Part of a small language model's weights: 9 layers, 6 heads of 32 (2 for keys and values).
Each number is 50 + 10 x the weight over its row's rms, rounded and kept within 0 to 99. Layers, rows and columns count from 0. The size before them is the row's rms in percent of the matrix's.

# layer 6 MLP up, 1024x256, rms 0.059, rows 100-208, columns 192-255
108:40 47 38 52 55 52 31 64 52 42 43 61 68 51 68 51 23 47 29 50 56 61 44 60 58 48 57 56 52 34 56 50 68 47 53 49 41 35 51 37 56 31 52 32 54 48 64 40 61 64 53 55 44 68 49 65 34 49 40 42 64 56 54 50
107:40 47 43 57 68 60 29 57 42 51 74 38 55 53 53 50 50 44 49 52 39 55 51 43 30 44 56 61 60 41 45 65 38 70 58 62 58 50 50 56 60 48 36 45 59 46 63 41 62 35 57 57 51 77 34 62 55 62 40 61 53 44 56 36
097:72 47 48 38 52 69 43 47 40 35 47 49 55 46 63 34 59 39 58 59 38 53 40 45 35 23 44 41 59 39 53 37 52 62 55 55 41 63 46 58 70 51 51 62 55 40 35 53 60 46 56 54 59 44 48 65 43 51 46 39 56 50 53 49
097:51 50 61 40 40 42 59 57 75 70 38 44 53 48 56 50 58 58 43 45 46 33 38 46 55 57 60 53 57 69 57 35 40 63 54 59 52 33 34 38 66 29 61 28 40 58 76 48 51 38 57 46 58 56 53 47 45 49 66 38 48 65 64 47
095:51 40 55 57 63 56 47 48 60 55 45 61 57 49 40 38 36 46 52 45 57 41 63 32 47 41 48 56 49 55 33 38 60 39 42 62 57 18 66 41 59 38 52 57 51 54 51 60 52 58 37 57 44 74 74 56 51 43 33 47 30 34 46 59
099:57 49 50 48 47 47 37 51 51 42 59 62 43 49 39 52 51 41 39 63 57 45 42 40 41 53 37 48 60 54 53 61 41 32 73 69 54 46 41 62 25 63 52 49 56 56 49 57 36 27 28 55 56 63 59 49 62 66 34 50 64 63 46 43
102:54 37 51 71 44 46 61 70 44 57 44 52 56 42 55 60 50 40 39 64 40 64 34 66 59 58 32 60 55 40 65 47 52 56 53 39 46 41 59 46 48 33 50 39 45 46 48 56 35 50 35 52 51 37 50 52 33 49 56 29 50 66 50 52
106:42 57 57 46 43 47 59 51 58 55 69 52 48 47 50 60 49 51 58 67 40 58 54 60 26 51 68 42 46 44 62 50 48 47 51 57 61 57 64 53 50 47 60 46 52 53 51 46 30 40 60 63 45 50 31 46 34 56 49 57 61 44 63 60
103:61 62 62 34 46 35 46 51 48 59 46 58 43 42 68 34 40 41 54 45 44 62 54 71 57 35 42 41 38 41 42 51 35 54 36 56 42 46 47 48 60 56 36 39 50 64 47 48 48 47 42 52 49 56 51 54 48 55 33 41 58 27 63 55
103:56 49 37 57 49 51 63 65 46 53 57 55 55 29 54 59 53 53 44 44 52 38 55 52 54 50 47 38 69 36 52 48 44 49 42 61 46 63 71 44 38 44 38 53 58 43 49 47 62 49 40 66 48 53 40 44 53 50 27 63 62 71 50 38
090:56 46 50 51 56 45 35 50 33 47 43 47 40 29 59 64 64 66 46 46 52 37 42 45 52 50 45 45 59 57 56 42 42 40 54 55 57 33 41 63 65 45 32 43 45 71 41 47 43 72 36 42 43 57 37 52 44 36 44 39 43 51 55 41
104:46 59 47 50 56 67 57 54 63 60 42 41 46 47 42 42 53 46 49 46 55 38 42 52 43 43 38 24 58 51 51 62 72 41 49 35 50 59 36 66 66 54 52 51 52 46 41 62 66 43 32 73 54 43 45 38 51 43 39 38 45 49 59 43
110:36 45 43 38 48 64 56 62 53 42 66 80 51 53 57 50 47 70 47 47 56 37 58 49 38 39 50 55 46 45 63 47 54 68 62 54 67 47 47 14 72 70 33 41 67 52 40 42 51 35 50 40 53 45 56 66 50 56 43 57 62 41 51 46
095:59 29 46 46 35 52 61 43 55 57 55 63 60 24 50 45 65 53 56 51 59 53 50 56 64 27 51 61 60 41 45 63 68 39 36 26 43 51 47 43 39 50 37 52 73 60 46 48 43 50 40 59 43 62 53 36 61 36 48 53 48 49 54 46
094:45 50 66 61 57 67 62 49 54 43 41 49 30 48 59 56 36 48 40 38 42 61 42 58 49 45 45 51 51 50 48 56 53 44 46 44 67 41 40 53 51 48 55 37 31 49 51 47 39 56 68 62 53 54 49 52 54 47 66 52 72 46 59 46
088:65 60 42 50 56 49 57 53 44 55 57 49 44 51 70 51 63 40 44 54 58 54 29 68 53 43 35 57 44 64 49 41 34 43 39 48 50 64 45 42 57 45 48 40 52 65 51 56 48 47 48 41 52 56 34 52 43 30 81 51 51 50 40 63
097:64 80 41 44 32 51 72 30 51 48 61 40 40 41 53 61 73 50 58 47 68 44 36 55 78 62 46 60 34 45 41 34 45 43 51 34 65 44 41 57 53 55 39 57 49 50 44 48 67 24 58 46 41 53 53 51 61 46 51 40 61 59 60 44
103:49 47 60 52 51 75 45 44 54 45 58 57 55 63 66 71 37 55 62 40 39 63 46 51 40 64 50 47 37 51 64 61 62 45 57 57 58 63 63 43 45 54 26 64 39 40 73 42 38 32 50 42 37 53 41 57 56 33 71 48 56 51 48 57
084:43 58 48 49 40 45 63 46 51 52 39 62 36 56 80 46 60 70 43 58 48 50 33 41 65 52 44 55 46 41 53 47 65 58 42 49 48 37 42 47 49 57 62 50 55 46 61 50 53 36 48 66 53 49 48 59 66 56 50 40 46 41 65 61
093:44 50 49 42 35 48 42 43 70 56 50 51 54 47 44 44 32 63 52 46 56 50 50 53 70 53 54 47 48 36 35 60 57 69 41 34 48 36 45 37 52 36 63 36 44 48 69 47 45 64 50 35 58 39 54 49 48 54 69 45 39 40 40 66
105:55 71 45 44 51 47 48 55 66 54 36 61 65 62 41 39 68 51 45 54 48 50 39 47 53 51 53 58 47 38 76 59 27 46 48 43 48 68 48 46 75 53 49 50 36 46 32 46 35 46 37 70 49 52 44 51 50 53 67 45 54 52 43 47
080:34 48 60 33 46 45 62 59 39 54 62 36 58 43 42 43 44 53 55 29 42 33 56 46 45 46 36 60 33 50 73 49 69 51 52 48 28 56 60 34 44 51 50 56 54 40 47 50 57 63 41 51 49 50 47 49 49 35 47 59 67 48 52 59
101:44 47 68 59 54 44 36 48 46 34 51 40 40 46 40 40 55 49 41 41 71 45 47 43 57 53 50 50 80 51 56 57 45 61 55 50 37 61 50 43 59 60 41 32 60 55 47 39 54 42 57 68 40 66 50 60 62 36 44 24 56 42 47 73
096:43 49 31 34 50 36 53 40 61 50 54 42 33 45 67 54 47 47 43 56 44 52 55 53 46 70 46 47 65 41 56 56 52 49 44 43 39 72 69 42 47 41 70 43 54 68 39 53 60 61 39 57 39 62 48 73 40 44 46 44 44 36 45 67
094:44 50 43 55 48 50 54 46 54 58 43 44 69 57 55 36 60 55 64 41 50 55 51 44 41 44 41 48 63 57 67 55 51 60 41 46 53 58 52 46 46 48 35 46 63 29 60 47 49 37 26 48 55 44 53 40 37 36 48 74 72 58 52 63
091:56 57 54 52 69 62 49 47 62 44 36 77 55 53 75 53 71 58 32 34 45 37 50 43 71 63 52 32 54 42 61 41 63 41 47 37 59 45 43 43 36 48 52 45 70 52 48 69 62 62 49 45 52 71 32 58 52 47 65 69 40 44 44 70
096:40 53 47 54 39 46 55 59 32 46 28 51 48 52 57 55 46 41 55 37 32 37 59 54 36 38 49 38 52 31 43 48 46 68 49 39 59 53 54 57 63 31 73 39 50 44 56 35 51 48 52 61 51 60 49 48 41 60 53 57 53 60 55 59
100:35 65 49 58 33 55 55 61 49 70 66 41 33 36 27 46 34 45 31 49 64 44 51 48 52 53 41 58 48 66 38 45 44 67 70 50 53 50 55 59 48 41 45 31 34 46 39 57 52 45 45 24 51 41 46 50 59 43 35 58 60 43 61 57
090:52 45 70 46 50 47 43 64 62 64 51 64 49 41 47 57 40 62 43 55 38 69 61 32 43 46 57 66 56 41 73 49 55 38 51 39 43 52 56 52 32 44 49 51 46 51 48 62 42 65 46 59 32 55 57 48 39 43 72 45 50 48 38 48
100:34 49 60 59 40 57 54 45 39 57 35 41 65 28 39 42 59 55 34 69 56 32 46 63 59 52 45 56 63 50 51 43 45 49 44 42 58 63 68 44 48 52 42 48 29 37 41 48 47 63 54 52 38 50 33 46 44 43 57 39 65 67 47 51
108:36 48 49 60 55 61 31 49 50 57 63 68 28 42 69 50 61 50 58 53 40 42 42 35 47 57 52 50 53 36 69 47 58 42 63 51 43 44 55 44 79 51 62 42 60 33 52 37 63 52 35 38 58 58 58 60 62 53 33 55 46 35 48 63
101:42 61 48 41 53 56 56 53 63 60 52 49 52 51 50 44 37 58 39 40 54 49 64 52 32 53 47 50 38 37 62 46 51 48 48 60 51 43 36 48 35 60 56 58 59 62 38 46 50 41 46 59 39 40 73 60 58 55 65 60 49 49 71 49
095:37 54 68 53 58 53 57 51 69 75 53 44 37 30 35 52 65 60 47 40 45 41 45 52 53 49 37 62 27 56 71 35 58 62 53 39 29 59 36 50 57 71 36 33 46 48 70 51 47 39 38 54 42 57 30 71 52 43 62 58 52 43 70 56
104:48 38 43 44 63 37 49 49 49 38 43 49 65 45 35 71 54 65 54 53 79 46 47 46 49 70 42 53 47 52 53 58 47 46 67 26 35 35 58 48 48 52 44 52 66 51 61 72 40 53 47 38 49 61 41 55 36 54 56 43 61 50 55 51
107:53 40 64 57 51 60 39 57 56 67 62 53 57 50 58 45 49 69 38 49 60 37 48 48 40 47 53 54 61 57 51 58 59 65 40 60 62 42 65 42 64 60 41 40 60 44 45 64 45 27 64 69 57 41 35 45 42 39 50 50 51 50 56 58
102:41 68 47 38 42 37 52 55 45 64 57 47 43 56 45 46 38 53 57 41 67 46 52 35 52 65 51 54 61 47 69 60 53 40 31 49 44 67 58 50 54 39 48 53 22 56 39 59 55 42 71 72 57 45 61 51 55 50 49 61 46 68 46 60
098:49 43 62 49 44 61 52 54 46 40 46 44 35 55 61 46 50 37 53 43 62 44 40 61 62 52 60 55 60 61 51 48 46 46 52 80 55 32 49 40 58 70 51 45 49 44 51 59 43 51 50 42 31 65 68 80 43 50 40 55 53 56 52 52
106:49 56 49 62 49 29 43 37 46 68 53 61 56 41 57 45 56 51 33 55 57 38 47 57 33 59 43 31 49 56 38 45 65 65 65 52 60 62 47 58 57 53 66 57 32 57 46 48 41 50 56 37 54 36 41 48 64 56 53 42 56 51 84 57
097:51 32 54 58 57 44 34 46 58 62 53 59 45 48 48 61 51 44 55 40 37 47 44 52 53 56 37 64 65 57 61 58 39 19 55 56 47 42 59 39 58 58 42 56 58 36 56 53 62 45 52 50 37 31 63 52 54 49 60 57 43 64 53 30
094:58 70 58 48 57 53 46 31 53 36 58 57 61 59 48 37 35 59 62 55 57 40 35 29 53 55 49 62 42 62 58 67 49 39 47 36 52 60 53 36 39 55 49 56 54 61 54 36 31 57 40 39 48 68 36 38 68 49 70 56 59 48 48 49
110:68 54 31 60 44 50 48 62 71 57 56 52 62 48 56 55 50 71 56 54 60 40 60 75 42 49 56 51 35 54 49 52 54 56 44 42 41 42 50 44 49 74 55 46 53 48 49 44 42 35 63 47 41 40 50 65 33 60 53 59 47 46 59 42
101:45 40 53 59 64 63 50 47 45 65 67 65 37 40 51 52 57 46 47 50 57 62 48 50 50 45 41 69 43 40 49 59 53 42 54 54 52 38 42 58 62 44 40 57 42 57 45 61 54 54 34 42 33 58 57 63 47 72 62 60 43 37 59 60
093:51 43 71 53 20 61 36 35 54 55 43 39 58 53 44 71 64 57 43 56 67 58 46 58 68 56 35 54 54 65 67 36 43 70 68 59 57 35 40 46 47 44 59 55 47 36 61 35 48 45 65 52 48 53 51 49 49 44 53 59 56 47 40 37
100:46 54 48 40 37 65 52 59 47 58 52 31 44 49 38 40 52 40 35 53 64 58 66 40 43 29 44 50 36 51 50 63 55 47 35 60 49 47 47 57 37 62 60 52 31 52 39 50 59 62 57 44 45 36 69 64 51 59 54 55 49 43 41 55
097:49 32 51 33 39 50 66 60 48 45 59 62 60 28 49 48 51 48 40 53 47 58 42 61 49 30 50 36 40 59 58 52 42 61 63 47 44 45 53 46 54 58 55 51 40 41 51 50 38 57 51 63 37 48 55 65 39 51 57 48 32 33 48 49
103:52 59 57 51 58 34 55 49 55 36 57 42 67 55 51 68 32 45 42 57 61 58 53 59 29 49 36 50 61 34 36 51 42 55 51 51 41 41 47 67 58 50 49 52 64 50 55 52 52 53 66 49 52 49 36 29 33 52 69 58 57 41 45 59
102:59 54 29 53 34 35 43 39 45 49 48 60 60 54 56 55 52 45 37 62 47 43 47 58 53 51 46 46 20 36 38 49 51 46 33 41 58 49 43 46 49 43 55 56 69 48 43 42 55 39 37 56 47 49 51 51 31 63 31 56 50 40 59 58
106:60 61 45 53 48 64 39 49 49 56 51 38 40 20 58 48 44 65 61 46 51 52 56 38 57 59 62 65 44 33 80 64 50 45 57 45 60 53 67 48 37 46 51 49 42 43 53 46 48 33 57 56 62 43 64 48 45 58 42 37 49 51 55 61
097:47 49 64 68 37 52 49 82 54 57 27 54 49 53 51 38 48 53 51 59 48 44 53 45 48 51 38 35 45 42 56 54 40 58 71 28 44 45 50 48 47 66 40 48 53 49 50 54 58 61 51 49 43 52 66 52 62 37 33 53 43 43 52 50
094:55 52 25 67 40 63 59 57 48 47 45 50 54 41 63 49 46 38 57 57 45 63 52 53 51 41 61 42 58 25 63 64 49 34 33 32 56 64 42 24 43 44 42 66 36 39 54 42 67 55 60 45 50 49 57 64 54 45 43 40 45 46 61 62
098:44 46 43 36 35 56 60 47 42 45 49 50 43 44 49 44 62 56 70 49 45 42 52 55 65 60 51 57 65 42 40 69 57 45 51 41 42 48 54 47 67 57 56 55 46 49 31 43 45 46 31 49 38 64 45 58 64 49 49 48 43 52 32 47
092:47 59 43 33 48 46 47 69 59 48 45 43 32 47 56 53 48 57 37 54 58 48 57 40 42 44 36 67 38 44 42 67 52 40 45 52 40 54 36 34 40 63 47 58 48 45 56 52 43 60 41 51 62 70 49 41 34 45 56 40 61 43 57 42
097:45 41 57 45 58 69 65 46 64 54 36 43 48 48 53 55 49 56 56 42 46 60 58 63 29 61 49 37 46 37 41 63 62 62 51 42 38 37 45 41 58 43 46 46 50 40 46 53 46 61 51 51 44 60 52 54 49 50 44 33 53 52 48 54
108:68 57 32 53 68 43 65 42 55 68 47 34 56 57 54 49 59 33 48 52 37 48 40 52 36 52 52 50 59 57 46 78 53 36 49 47 41 47 58 54 57 61 65 35 39 34 33 50 41 54 46 48 52 52 67 58 44 54 62 43 58 38 50 41
099:53 59 55 61 46 22 63 25 56 49 36 61 47 56 27 36 49 53 44 40 57 49 47 43 55 61 39 48 44 60 54 53 48 47 56 56 44 46 57 76 55 56 55 42 47 65 47 62 66 50 41 63 51 51 56 48 42 47 44 63 71 41 67 47
103:44 44 49 43 38 55 62 50 32 68 48 46 33 51 39 45 42 62 65 74 43 63 35 48 67 53 57 54 50 70 62 47 52 52 53 60 44 55 37 47 62 52 42 45 47 49 44 50 76 58 52 48 52 51 17 42 48 49 54 35 66 41 69 38
094:40 37 60 62 46 57 41 59 47 43 54 31 49 36 52 57 52 55 57 44 75 52 58 58 56 46 31 49 59 54 63 38 50 45 44 36 49 61 50 42 44 43 47 50 68 42 60 66 54 32 79 46 47 58 48 54 41 40 33 48 53 47 64 54
104:35 50 46 51 44 42 59 53 51 44 59 45 47 53 34 36 45 43 53 56 60 45 59 49 58 55 39 50 61 51 43 64 39 47 38 27 64 33 54 43 31 72 54 47 45 54 60 43 52 42 47 38 60 46 34 59 54 70 57 46 61 49 51 38
107:50 43 36 36 51 63 53 35 52 41 70 56 52 41 57 59 50 52 37 39 37 27 37 41 31 71 41 44 45 43 58 65 29 51 60 61 47 51 58 41 55 49 46 55 58 37 59 51 50 42 38 53 57 46 21 54 52 49 51 63 50 48 43 44
094:43 48 65 52 50 51 49 49 57 51 49 51 47 38 49 52 56 54 52 49 57 46 39 35 59 51 27 53 42 58 68 58 57 37 62 49 51 37 64 36 46 43 33 39 67 51 57 55 46 60 43 41 63 62 68 50 50 57 45 34 29 38 44 35
103:45 56 39 32 51 44 47 53 48 56 60 52 52 45 43 34 45 54 62 61 40 59 35 51 63 43 28 45 31 63 31 72 41 50 28 32 36 45 38 46 48 51 46 47 64 55 52 37 55 51 53 51 44 61 46 42 40 50 55 39 62 58 51 53
098:51 36 52 54 39 44 58 53 42 43 47 63 42 36 53 48 37 57 66 46 65 49 53 55 47 61 43 67 56 57 54 63 37 36 54 62 49 58 52 46 41 56 53 32 48 52 40 51 40 67 49 72 53 61 40 55 32 66 48 32 42 30 58 57
101:48 53 52 43 72 32 43 47 49 49 55 65 59 41 52 65 60 66 57 51 53 54 62 39 61 47 50 44 69 37 56 57 39 51 55 35 40 36 45 42 66 33 45 52 62 43 43 49 44 51 39 45 38 50 35 47 45 50 43 39 47 37 54 51
104:45 56 63 50 46 52 64 42 45 30 50 70 47 48 56 48 48 46 69 61 43 41 37 45 43 51 50 50 43 68 49 41 37 54 62 48 48 44 60 47 35 66 53 51 46 42 70 38 46 54 35 34 73 55 61 48 64 39 50 45 49 52 73 56
102:47 35 47 36 59 30 29 48 49 50 29 57 42 57 41 60 76 42 54 35 47 55 41 50 52 52 43 53 47 46 59 54 55 34 52 48 44 33 38 52 58 59 45 46 53 37 63 65 54 47 34 53 65 58 59 47 77 55 54 41 56 42 54 62
103:47 46 44 59 60 54 57 68 33 65 56 60 49 47 59 47 62 55 47 49 51 69 41 62 30 34 36 63 56 60 52 43 56 45 46 61 55 37 45 50 58 56 47 44 31 55 45 57 46 44 52 37 63 39 34 51 47 55 33 64 68 59 37 56
099:50 46 36 43 71 77 55 51 58 55 49 57 48 49 51 53 63 49 43 47 56 56 44 54 46 35 30 43 39 57 81 66 52 61 49 47 57 54 56 60 42 33 35 31 40 48 70 38 51 64 50 41 56 47 42 54 48 43 52 63 48 56 74 53
094:43 52 43 37 46 62 63 54 49 38 40 43 42 42 53 42 58 58 53 40 50 35 38 53 48 55 34 54 50 39 37 60 43 45 37 44 32 46 26 29 34 65 48 51 68 57 61 46 36 63 45 58 33 54 37 64 57 44 70 46 45 34 58 54
108:53 56 47 57 47 47 58 43 34 39 54 52 52 49 52 39 50 20 49 62 36 43 41 61 55 48 39 49 33 54 34 37 30 34 55 39 56 47 40 33 44 51 49 42 56 51 77 37 44 37 47 44 50 54 58 61 54 41 59 50 42 29 44 59
100:61 48 61 54 57 37 50 42 40 50 59 65 56 38 51 51 50 51 54 60 56 48 53 38 53 37 43 36 59 21 69 58 69 55 42 37 56 52 56 27 45 59 54 49 48 58 53 48 42 70 52 43 42 46 57 66 44 37 47 55 61 64 34 55
108:36 36 67 64 62 58 33 48 19 48 53 48 49 50 35 40 52 50 59 58 50 42 49 51 52 38 49 52 55 60 43 62 56 55 47 37 40 42 60 47 65 65 38 55 59 40 48 73 49 46 59 53 65 58 48 41 45 42 52 38 46 28 65 52
104:55 46 42 32 48 58 33 56 43 64 37 44 38 64 52 47 59 52 24 48 47 44 51 39 51 49 44 61 52 54 50 55 53 52 50 68 49 40 72 49 49 55 65 42 35 57 41 62 34 52 30 60 41 51 65 48 45 61 27 52 54 46 48 64
092:53 50 40 34 54 44 52 57 57 35 57 36 47 54 59 47 59 44 59 67 39 50 71 44 40 48 57 53 43 38 47 51 72 73 53 51 61 36 64 69 41 58 48 62 46 46 64 24 51 54 57 58 49 67 46 50 56 37 33 56 43 64 46 48
108:55 43 51 45 49 64 38 42 40 55 69 56 34 68 39 33 40 48 47 57 46 70 46 70 40 59 56 51 52 46 58 46 59 68 48 62 58 38 59 55 49 48 60 45 47 53 66 38 48 44 52 40 39 53 62 50 43 44 54 49 50 44 40 50
109:55 55 61 39 39 50 53 35 36 48 56 54 48 48 61 49 50 47 42 59 45 43 35 66 42 39 45 39 46 41 63 37 36 33 61 54 60 56 60 35 25 55 48 45 57 61 47 52 51 70 51 57 56 50 66 55 47 59 51 55 67 47 42 52
104:57 41 70 59 45 70 54 49 47 51 39 25 50 36 48 30 43 60 74 50 62 42 59 47 49 51 66 52 38 69 63 37 40 59 50 58 39 52 47 56 42 38 59 49 38 63 48 35 52 53 49 42 58 52 48 54 43 73 48 59 50 52 58 50
102:49 39 48 70 44 63 45 51 40 60 59 62 27 49 48 53 49 64 50 51 55 40 42 58 68 56 54 43 50 55 55 64 43 47 71 39 50 42 48 32 50 60 48 71 61 53 63 45 38 40 49 65 52 53 42 64 42 50 60 38 53 57 54 37
094:49 33 50 46 54 35 43 48 54 51 59 57 54 38 49 67 27 37 63 42 57 47 56 42 44 58 38 62 41 63 50 62 56 43 44 64 31 50 56 39 41 63 48 48 53 46 52 49 34 67 51 61 64 66 34 43 50 54 50 71 52 60 47 57
103:42 48 48 40 56 44 51 48 59 68 52 45 50 55 28 56 43 33 50 47 46 48 38 43 46 53 56 52 59 51 64 61 42 35 55 47 49 53 41 67 38 57 49 51 60 58 62 43 55 47 33 56 58 46 45 50 60 58 51 61 51 41 47 63
103:48 38 65 61 59 56 34 52 28 46 39 58 36 57 46 54 49 42 51 47 36 46 53 71 49 62 55 53 24 45 54 59 40 53 29 44 27 54 59 31 56 66 42 41 66 75 60 54 40 44 64 52 45 53 56 61 49 45 43 50 50 53 59 46
100:29 59 53 55 59 39 60 50 42 63 68 50 34 44 30 56 41 33 39 41 50 56 53 53 60 49 40 47 63 42 58 47 19 54 45 34 45 59 35 33 54 66 47 28 48 52 47 47 61 44 44 36 50 45 68 61 56 31 52 74 66 54 60 50
091:61 44 37 58 54 64 58 38 60 50 43 61 58 36 63 52 36 42 47 34 51 54 59 55 28 66 37 39 47 45 35 56 54 44 57 51 57 46 72 47 47 54 49 55 50 38 52 46 43 45 52 56 67 47 51 45 43 49 45 54 27 77 69 41
101:47 42 56 50 44 42 49 41 55 58 33 48 46 46 57 65 41 36 44 28 36 54 59 67 53 58 40 46 45 72 56 39 47 49 53 33 62 56 58 37 45 55 43 43 48 46 56 44 54 40 55 50 52 36 24 57 55 42 48 59 42 54 62 59
107:55 41 70 47 47 45 51 34 50 67 63 36 55 52 36 29 43 45 38 53 47 48 47 41 44 46 36 47 51 42 56 47 52 32 66 56 44 46 35 33 50 38 58 49 41 53 55 57 49 48 42 65 67 40 67 36 32 54 62 52 50 49 45 41
100:36 75 45 41 61 45 54 55 42 49 60 76 41 41 32 27 53 65 63 59 33 49 55 41 59 57 47 48 46 44 40 59 52 42 55 52 46 53 40 61 49 47 62 44 39 50 42 37 55 59 60 54 44 56 47 61 76 54 69 67 56 48 57 58
100:61 47 49 22 38 38 41 49 43 38 45 38 53 53 46 41 37 62 58 54 50 48 36 58 55 45 49 47 62 62 47 44 61 45 42 66 43 43 57 41 59 46 50 52 62 51 46 57 52 55 26 53 37 59 38 51 53 53 66 49 57 45 41 57
105:41 53 57 41 69 77 48 40 52 59 58 42 72 38 28 37 60 49 64 46 59 54 39 60 50 64 52 44 66 41 61 68 72 37 55 43 37 26 37 52 51 52 46 54 32 58 46 51 44 46 49 59 33 62 37 44 48 71 52 59 56 48 51 43
101:46 46 45 64 63 45 52 52 41 43 49 63 58 48 42 51 38 55 46 43 52 45 64 54 33 53 54 51 51 54 50 49 54 43 60 57 54 32 56 64 50 74 45 67 41 55 50 47 40 67 34 55 58 56 62 59 41 41 50 42 61 52 49 37
103:39 55 68 65 42 31 52 60 61 38 43 56 45 55 51 50 52 43 54 58 66 43 34 40 44 54 33 57 57 57 57 35 47 43 43 45 58 59 66 28 49 70 45 44 63 54 58 54 37 43 45 64 55 75 72 58 61 58 55 56 67 53 62 64
105:62 47 47 66 42 52 33 47 51 41 40 64 43 59 43 54 58 46 65 58 56 63 45 49 52 68 37 43 29 64 39 64 34 53 48 36 44 48 39 37 64 48 59 31 46 57 46 32 55 49 49 36 45 42 46 58 68 43 52 46 45 35 41 68
098:60 60 44 34 38 49 50 54 43 50 61 59 67 67 59 57 65 46 41 47 45 39 53 60 38 70 55 58 43 54 60 52 34 41 59 44 32 48 50 42 59 40 54 45 37 51 57 43 54 52 41 44 53 54 47 52 74 49 43 36 79 53 44 50
097:61 65 62 29 68 73 45 59 64 63 35 46 55 56 41 53 28 72 47 44 57 38 39 50 40 51 42 50 33 40 49 58 55 49 43 65 60 39 59 33 50 42 68 56 43 66 49 47 71 31 76 59 58 34 40 37 53 39 43 73 53 63 57 69
098:37 52 50 38 58 57 47 63 58 40 70 52 55 47 60 53 56 50 44 49 62 34 25 47 58 49 55 70 50 42 58 48 38 55 66 40 54 46 51 63 47 48 39 48 61 60 61 56 68 37 49 55 48 60 40 60 58 41 42 31 38 48 52 44
102:61 53 46 51 68 38 64 45 43 43 47 52 50 55 49 60 50 43 43 37 51 50 45 55 32 42 61 52 38 64 52 56 61 49 36 27 54 57 48 45 50 48 42 53 70 75 59 59 43 56 59 32 51 55 46 64 56 45 40 26 57 39 34 64
109:47 52 64 48 42 54 58 50 64 59 60 65 53 42 47 68 31 41 66 34 36 40 37 29 55 65 59 44 47 39 63 50 44 43 71 48 51 56 40 59 60 67 38 54 35 49 37 56 58 50 23 67 54 58 42 52 60 61 67 55 58 53 47 28
101:47 50 72 54 56 34 57 59 56 52 64 39 69 53 72 40 44 55 52 65 45 56 50 51 45 58 37 26 58 48 40 48 56 50 36 45 40 67 41 65 49 46 48 67 68 45 61 41 37 55 51 35 42 45 46 62 48 65 38 40 53 49 47 69
099:60 56 53 43 48 60 65 57 37 34 47 32 47 40 67 52 72 57 48 33 33 49 49 55 62 54 37 47 39 63 76 58 50 49 63 70 47 52 37 50 58 48 37 59 56 65 65 46 38 29 53 32 47 45 55 63 81 47 52 70 50 46 45 54
094:58 61 67 52 43 68 43 43 51 51 54 53 33 57 44 46 46 55 41 50 42 40 31 64 59 45 51 72 44 54 39 54 51 70 56 54 46 44 51 49 49 53 36 54 59 53 56 41 35 21 40 45 71 54 55 67 64 45 34 45 57 51 56 57
101:45 58 59 56 44 52 52 49 58 71 42 33 56 49 51 51 53 45 37 59 58 53 47 42 51 50 66 48 53 50 42 62 54 60 59 53 40 48 36 35 50 56 32 46 45 48 47 38 44 72 48 63 56 52 39 63 56 60 45 45 59 53 49 58
079:52 30 51 52 50 55 50 59 44 62 49 31 66 45 52 43 75 48 56 59 33 57 55 57 50 64 52 41 44 63 49 61 52 56 67 53 46 38 49 51 39 40 43 48 75 56 31 50 47 42 31 58 41 48 59 47 44 69 57 51 55 54 62 37
099:64 48 44 55 67 54 55 43 47 54 61 55 59 50 49 61 23 42 46 33 55 48 29 41 55 67 68 49 45 45 33 59 57 48 46 55 62 47 37 44 50 56 54 65 58 52 49 45 27 48 44 51 62 73 30 51 45 44 62 42 51 52 40 57
107:41 44 39 27 34 50 54 64 46 41 64 58 71 32 52 51 60 40 44 47 62 50 47 43 71 30 48 52 59 56 47 57 41 45 51 62 63 65 41 37 44 28 45 41 43 49 54 37 53 63 40 58 51 39 54 30 57 36 62 43 56 71 52 43
090:51 57 60 40 48 49 34 39 53 45 60 46 45 61 43 64 45 51 31 64 41 53 64 59 41 50 37 66 71 33 38 31 51 79 54 38 54 39 51 56 42 49 29 46 65 45 55 33 55 49 49 41 49 61 38 52 59 32 54 52 58 44 58 45
108:62 45 46 60 54 46 53 49 56 38 40 61 39 45 50 41 66 36 42 67 57 72 64 36 62 60 42 58 54 39 49 67 44 60 50 47 45 49 52 40 66 54 58 45 45 27 30 44 52 42 63 43 63 49 30 63 49 44 48 59 40 38 42 47
105:69 33 43 57 40 60 52 55 77 61 54 58 41 56 47 51 69 44 43 49 43 50 67 45 43 60 42 44 46 69 58 43 38 50 57 49 35 57 53 56 74 37 52 64 41 54 49 45 46 46 44 61 43 64 48 37 56 43 60 39 52 47 58 54
101:68 52 47 42 53 37 46 42 56 49 54 48 48 51 50 50 53 33 38 55 52 44 37 53 58 34 36 34 51 24 51 73 48 45 39 37 59 53 64 59 53 35 25 41 45 58 42 44 25 50 34 56 52 41 59 74 68 55 70 39 50 68 56 52
099:53 71 57 37 47 43 67 51 63 69 64 37 52 65 53 58 44 44 47 42 47 41 46 52 58 43 39 49 31 64 53 40 47 58 36 64 40 56 41 62 41 51 51 43 61 59 45 49 43 64 49 60 52 61 63 61 50 43 66 56 60 41 52 56
094:55 50 57 48 70 73 45 56 63 53 40 47 40 43 52 47 34 53 55 57 60 52 44 55 39 41 68 56 59 59 53 45 43 50 26 59 50 33 49 60 54 41 50 35 45 50 59 63 26 49 36 53 45 50 47 70 65 53 48 50 45 42 43 27
099:62 42 60 59 66 60 47 32 40 42 61 46 79 46 63 61 48 55 53 52 50 36 58 49 47 37 32 77 43 70 48 51 40 47 47 37 35 42 57 62 55 53 42 41 55 37 48 39 67 53 43 44 54 66 43 55 50 50 48 43 58 35 59 60